config.toml
n_layer = 12
d_model = 160
n_head = 5
n_kv_head = 5
head_dim = 32
d_mlp = 640
vocab_size = 8192
activation = "gelu"
norm = "layernorm"
norm_place = "pre"
norm_eps = 1e-06
positions = "rope"
rope_base = 10000.0
rope_fraction = 0.25
qk_norm = false
attn_scale = 0.177
bias = "all"
tie_embeddings = false
parallel_block = true
init = "normal"
init_std_qkv = 0.0353
init_std_o = 0.0
init_std_up = 0.0353
init_std_down = 0.0
optimizer = "soap_variant"
lr = 0.00686
beta1 = 0.95
beta2 = 0.95
weight_decay = 0.059
lr_head = 0.00802
warmup_steps = 200
schedule = "wsd"
decay_fraction = 0.283
decay_shape = "linear"
final_lr_fraction = 0.0
batch_tokens = 32768
seq_len = 1024
doc_mask = true
train_tokens = 125100000
steps = 3818
dataset = "wikipedia_en"
Each number is 50 + 10 x the weight over the matrix's rms, rounded and kept within 0 to 99. Layers, rows and columns count from 0.

# down: layer 8 MLP down (transposed), 640x160, rms 0.305, rows 515-534, columns 0-79
# up: layer 8 MLP up, 640x160, rms 0.282, rows 516-535, columns 0-79
down515:53 62 54 57 62 53 41 38 42 57 50 63 44 60 49 45 49 50 54 76 62 40 50 51 42 51 32 29 43 45 47 47 40 55 54 40 48 45 43 42 33 45 71 48 57 53 49 48 39 50 54 60 47 54 61 47 57 57 45 71 48 56 44 61 44 37 40 55 57 58 54 58 33 47 56 41 47 60 58 37
up516:34 40 50 61 43 43 56 40 48 37 40 62 31 60 57 46 38 49 47 44 43 59 57 69 45 62 55 44 53 77 63 47 49 61 64 40 62 43 49 37 49 41 64 32 72 60 39 46 47 58 44 43 63 49 45 38 38 45 45 42 57 31 51 49 53 46 46 52 37 55 58 58 47 49 44 57 44 40 56 57
down516:40 57 70 52 55 48 51 65 40 45 46 53 62 56 55 43 59 49 58 55 25 44 49 61 61 51 50 60 51 61 45 48 56 63 56 47 48 43 57 58 34 43 45 34 53 41 48 48 49 55 62 61 38 62 67 58 41 48 56 42 58 64 25 57 41 47 49 57 54 41 56 54 56 52 49 52 63 49 49 54
up517:45 80 28 52 54 76 50 49 43 59 43 56 55 54 32 43 50 59 62 47 65 34 38 55 42 63 38 49 47 41 30 60 69 40 38 57 49 69 60 63 66 41 53 71 46 71 56 50 43 56 41 70 42 60 52 46 58 52 71 34 42 47 48 52 68 43 64 39 52 46 41 54 52 66 42 43 48 49 53 59
down517:41 50 49 45 59 43 45 34 39 36 39 62 55 45 36 24 36 65 64 39 61 54 46 48 55 51 53 46 47 62 47 49 62 41 49 54 24 61 48 44 47 34 42 62 48 68 58 46 55 52 61 68 49 65 62 54 38 48 70 23 60 64 58 46 62 56 59 53 38 24 54 65 49 43 38 52 56 31 76 80
up518:54 55 82 55 58 49 49 58 76 54 61 54 49 40 49 80 81 60 45 39 46 83 47 56 58 63 50 48 53 44 59 54 35 48 38 67 54 56 52 63 41 38 47 60 42 50 38 53 59 65 58 56 52 53 67 43 42 51 46 78 38 53 38 31 46 56 25 53 58 51 41 32 32 51 27 40 38 56 43 55
down518:65 51 54 52 60 28 60 43 55 61 54 67 43 50 74 58 56 60 74 44 43 57 60 41 48 44 57 54 54 46 53 55 26 45 54 50 59 61 53 53 40 41 50 59 43 68 37 20 67 79 50 32 52 53 55 58 43 70 41 66 49 38 09 45 55 69 37 43 83 38 58 46 45 68 59 34 56 41 43 51
up519:54 39 44 51 45 52 36 53 45 37 79 43 44 48 51 42 41 39 45 71 64 44 51 44 53 29 55 49 46 55 63 58 47 45 39 33 51 53 52 41 64 48 61 57 48 49 56 46 63 55 40 44 47 50 55 43 43 46 60 57 58 70 57 48 44 53 40 50 54 49 36 58 34 62 47 52 32 41 49 51
down519:60 43 41 59 59 49 35 45 58 52 55 55 49 49 44 50 46 48 36 60 70 49 45 36 52 43 53 42 45 78 43 39 47 49 57 56 46 38 64 46 39 43 55 50 35 49 50 55 41 62 54 25 66 42 66 48 47 42 53 58 51 48 35 56 51 63 39 28 59 64 59 48 62 41 69 66 51 57 57 47
up520:57 31 36 45 48 34 63 62 61 59 38 48 65 41 46 42 54 41 41 52 40 57 72 49 49 43 37 58 49 38 69 39 48 59 39 39 60 60 62 23 58 46 41 47 45 50 35 64 59 52 54 38 34 62 65 36 54 29 46 73 49 51 54 26 57 57 38 48 33 52 48 46 41 40 57 65 57 37 37 52
down520:74 43 68 41 44 42 52 57 44 51 42 32 63 65 38 46 57 43 39 55 56 57 49 44 55 34 45 39 53 47 51 51 42 54 42 36 63 36 72 58 52 45 52 40 61 44 37 49 41 48 49 42 35 43 46 60 49 38 48 58 40 46 68 59 43 34 37 44 62 63 56 55 37 56 53 45 49 51 32 33
up521:60 49 56 49 35 48 38 60 49 63 62 56 50 70 53 71 48 47 27 49 65 54 41 45 55 53 31 36 56 60 59 55 41 39 56 45 43 40 70 52 46 57 59 46 51 64 42 65 46 56 50 55 61 42 47 59 47 42 51 67 44 49 58 57 41 47 40 46 55 52 57 51 58 56 34 45 55 37 53 61
down521:49 52 57 63 49 62 39 50 57 49 44 34 53 35 33 41 51 69 52 61 48 54 42 32 55 48 56 73 59 38 56 73 47 56 55 64 49 56 48 45 51 48 57 50 56 55 49 43 49 45 51 42 62 43 63 52 50 42 61 40 60 73 30 44 50 48 46 43 50 54 50 49 52 37 50 48 44 54 64 57
up522:41 49 61 34 64 46 56 23 50 43 45 47 50 59 46 62 49 34 58 38 64 46 45 45 59 53 43 68 34 60 44 46 37 33 69 45 39 47 39 46 33 44 74 47 50 50 48 47 52 45 53 57 59 51 44 52 38 28 36 48 57 42 56 28 52 61 47 28 52 45 65 40 66 54 40 40 49 40 58 37
down522:46 62 67 51 63 41 56 60 60 48 61 39 65 53 58 38 52 32 49 72 40 51 41 59 47 47 79 48 53 53 55 61 44 63 53 54 44 88 61 43 48 41 45 39 54 48 45 51 31 46 31 54 41 65 53 70 35 49 60 50 53 27 56 44 54 28 57 64 50 56 60 48 46 55 50 38 30 38 54 42
up523:42 58 55 50 63 49 76 46 52 52 35 46 42 49 34 47 45 42 57 45 56 58 46 42 55 51 53 70 49 47 35 49 48 66 55 38 25 48 67 39 61 42 52 41 38 39 46 50 60 61 50 48 28 56 53 40 69 58 51 48 51 52 52 44 59 47 57 48 45 58 23 53 49 63 53 64 40 62 60 70
down523:44 43 31 66 77 55 53 51 47 32 44 41 58 55 48 54 54 41 51 50 57 49 68 57 48 44 35 37 48 52 43 40 44 37 57 65 47 52 45 36 50 50 51 30 43 51 52 49 60 45 50 56 52 48 50 56 48 46 75 52 52 53 38 41 54 52 75 48 46 55 67 50 61 52 27 52 42 38 63 60
up524:55 51 37 64 58 59 29 58 63 53 52 42 43 43 59 49 44 59 61 62 14 43 66 68 49 35 57 51 68 57 70 52 71 37 61 51 45 51 61 60 41 72 61 59 36 31 36 45 49 55 53 60 49 50 41 44 54 47 62 62 34 37 68 45 50 48 25 45 61 41 32 42 54 69 51 73 56 60 39 54
down524:33 45 43 64 55 41 58 45 56 35 38 31 39 22 49 63 50 52 83 55 45 59 58 64 28 35 67 50 58 67 59 48 60 48 52 52 59 51 64 48 49 48 77 70 61 59 39 55 61 54 53 57 76 46 62 48 30 51 52 54 57 52 43 29 51 50 38 51 52 42 39 59 44 64 61 70 45 49 35 52
up525:53 51 43 45 56 37 64 41 53 39 59 42 55 50 53 69 41 80 68 43 71 55 44 55 42 46 58 32 60 56 39 49 54 61 45 52 48 44 53 58 46 52 48 46 40 59 46 59 50 63 53 47 56 51 62 66 48 38 55 37 40 65 45 37 64 43 58 40 37 51 60 49 42 56 59 39 50 53 51 42
down525:61 44 63 41 53 59 58 41 43 54 48 75 46 45 31 50 46 40 46 49 49 34 52 53 49 56 50 60 38 45 37 64 46 56 45 51 62 52 64 64 59 50 60 48 38 51 49 45 34 31 62 77 50 46 44 38 52 49 38 50 43 28 72 49 41 62 49 59 55 41 52 43 57 31 35 57 49 50 52 43
up526:42 50 43 50 43 50 48 57 38 59 51 53 48 41 56 47 54 60 53 42 54 49 40 28 49 60 44 36 55 57 52 61 58 32 54 59 57 53 48 47 42 33 56 60 67 39 45 41 70 50 60 40 72 44 48 77 42 61 48 75 42 48 54 49 56 45 47 44 49 45 33 42 27 63 57 45 26 48 40 62
down526:58 48 35 64 49 38 59 42 48 49 40 37 56 60 50 57 71 40 53 41 38 58 38 28 58 46 49 49 39 69 53 46 41 45 62 51 39 54 46 39 53 41 43 64 58 49 35 38 46 55 35 47 36 53 78 52 24 61 53 69 38 76 44 53 43 42 53 48 27 46 36 52 37 42 40 35 38 28 52 73
up527:60 43 71 49 51 58 33 49 61 62 63 78 39 45 35 34 55 56 44 42 48 26 60 39 56 54 49 59 69 52 49 72 58 52 62 49 39 56 61 51 36 62 52 71 57 37 52 48 63 56 60 61 53 46 54 47 55 37 29 38 47 39 46 52 51 49 58 36 58 53 62 49 42 51 44 71 50 44 51 48
down527:49 43 34 68 62 60 79 40 48 36 57 57 66 61 42 39 34 40 56 59 38 39 56 40 59 36 63 53 52 56 36 33 59 29 50 47 31 44 62 72 56 39 40 52 47 66 57 66 67 55 43 37 66 47 40 49 47 47 19 48 40 53 46 57 57 43 49 40 43 65 84 20 57 15 32 61 53 55 28 45
up528:42 44 48 50 53 41 45 68 38 57 39 56 53 65 39 46 65 50 35 41 55 44 49 54 45 53 48 37 32 40 52 56 43 31 45 50 50 56 29 58 54 54 55 60 54 43 34 53 42 38 57 63 64 42 27 43 48 67 48 42 43 57 66 42 36 64 64 62 43 45 28 40 56 69 57 43 35 62 40 35
down528:43 58 36 58 37 37 38 51 56 47 66 44 51 66 47 58 72 53 54 64 59 56 65 57 42 54 57 33 63 42 35 55 31 60 42 67 55 35 36 54 35 55 71 49 44 43 71 64 62 27 54 51 52 40 34 51 45 45 40 53 43 71 63 50 51 62 37 36 43 43 53 66 45 24 30 40 48 72 48 55
up529:68 56 51 48 58 43 47 51 35 41 63 42 28 59 34 52 49 61 53 49 66 45 41 44 56 47 47 47 40 49 53 54 48 44 47 50 50 51 62 53 48 42 63 73 63 60 66 40 41 48 39 50 54 38 48 62 49 51 42 64 30 49 49 54 34 51 35 39 33 32 57 53 42 81 66 44 58 39 47 49
down529:26 55 38 42 49 48 49 46 53 46 42 47 49 23 47 49 62 43 52 60 28 62 39 61 59 55 73 50 40 69 39 61 31 81 42 39 43 56 45 37 52 76 54 51 57 37 14 42 62 35 56 56 31 60 61 53 49 43 56 41 70 65 25 46 68 31 60 45 56 52 48 36 65 40 54 29 37 76 51 46
up530:57 60 55 57 51 31 66 48 55 55 52 39 64 62 56 58 51 56 50 55 46 34 28 41 27 70 58 43 48 58 41 48 43 62 35 46 41 45 54 46 57 62 49 74 60 63 64 63 56 51 38 48 56 62 50 45 60 79 35 50 53 40 55 40 42 43 55 60 57 47 38 63 69 52 49 40 53 54 61 40
down530:34 56 59 41 60 47 59 62 41 39 67 27 69 62 66 41 44 52 39 70 45 52 58 36 51 44 46 48 50 49 53 43 52 51 46 37 60 63 47 54 63 48 66 67 54 46 38 56 48 49 50 51 53 63 41 51 57 54 44 48 40 54 53 45 49 56 52 59 45 46 34 55 51 47 57 48 59 55 36 54
up531:57 62 44 61 52 29 44 58 66 52 42 56 42 48 58 52 52 48 44 48 63 53 32 57 47 34 62 56 56 61 54 34 73 34 47 47 43 53 50 64 47 66 56 67 46 52 53 50 42 47 47 41 74 50 56 27 34 51 45 40 44 56 56 66 34 64 46 59 43 44 66 64 46 49 46 52 38 38 34 67
down531:58 57 56 41 48 52 43 46 61 58 49 49 63 52 61 47 34 40 58 49 56 42 43 66 65 57 53 64 48 57 48 41 64 68 49 47 35 37 54 64 55 53 63 35 57 37 49 35 56 39 46 52 62 48 44 52 42 41 64 42 39 55 67 49 42 40 50 78 55 42 60 25 37 62 44 33 44 55 45 61
up532:46 45 53 61 40 54 60 41 69 43 50 65 45 55 70 62 40 48 52 29 54 67 61 52 68 27 40 37 50 65 27 51 40 42 69 45 42 59 62 48 67 58 44 58 56 38 65 31 34 45 47 45 40 42 69 52 62 47 49 62 62 59 55 44 41 62 27 35 39 75 44 48 61 68 42 56 53 43 62 52
down532:54 69 57 50 73 52 49 32 53 66 50 31 58 56 53 35 43 46 53 31 31 45 50 53 62 30 37 48 57 44 33 61 58 31 50 46 43 51 54 45 69 62 43 39 49 48 22 52 59 54 48 55 36 51 68 48 53 39 51 68 57 45 59 35 50 69 37 41 52 44 44 44 67 58 70 57 48 41 64 59
up533:52 57 35 43 53 72 56 61 52 37 51 53 50 61 63 50 40 52 61 44 73 40 36 30 58 50 56 56 49 49 48 40 51 70 42 42 58 53 56 48 51 36 51 42 49 54 52 57 46 45 49 56 73 56 46 56 47 50 45 51 59 55 65 51 50 39 61 31 71 41 56 47 57 32 41 52 25 41 34 61
down533:77 61 44 55 53 59 60 54 38 44 54 53 46 57 59 38 52 48 49 46 64 54 58 65 48 10 66 75 33 67 53 55 65 50 53 48 49 49 54 59 49 43 48 49 40 57 42 31 46 37 45 30 62 56 38 59 46 59 49 45 52 50 52 45 32 43 42 47 51 48 51 58 38 46 56 46 44 74 46 45
up534:45 46 50 51 45 55 65 54 74 51 70 36 34 49 42 62 68 67 43 46 46 54 58 55 26 40 57 38 56 64 48 46 54 41 45 55 57 44 59 46 51 69 52 56 49 50 46 46 52 32 47 49 42 43 69 51 47 64 58 46 38 56 61 55 27 41 58 41 77 59 62 51 50 20 34 56 48 59 42 39
down534:63 50 48 62 55 51 73 45 60 30 41 43 48 40 31 50 52 27 62 58 36 68 42 51 44 63 33 54 49 38 60 50 34 50 36 49 50 72 41 61 43 53 53 39 44 52 59 50 69 63 41 22 54 53 56 43 51 51 45 51 69 34 54 50 63 41 23 39 64 68 50 37 49 59 51 44 54 62 53 49
up535:50 48 59 54 61 45 31 28 50 50 57 61 48 53 79 54 49 52 54 47 52 59 56 51 67 42 40 43 55 61 33 48 60 58 48 55 64 52 47 54 57 50 75 49 49 57 36 44 37 46 53 37 47 48 47 49 67 70 58 45 38 74 56 44 44 56 42 28 66 37 52 69 65 42 26 52 52 53 42 31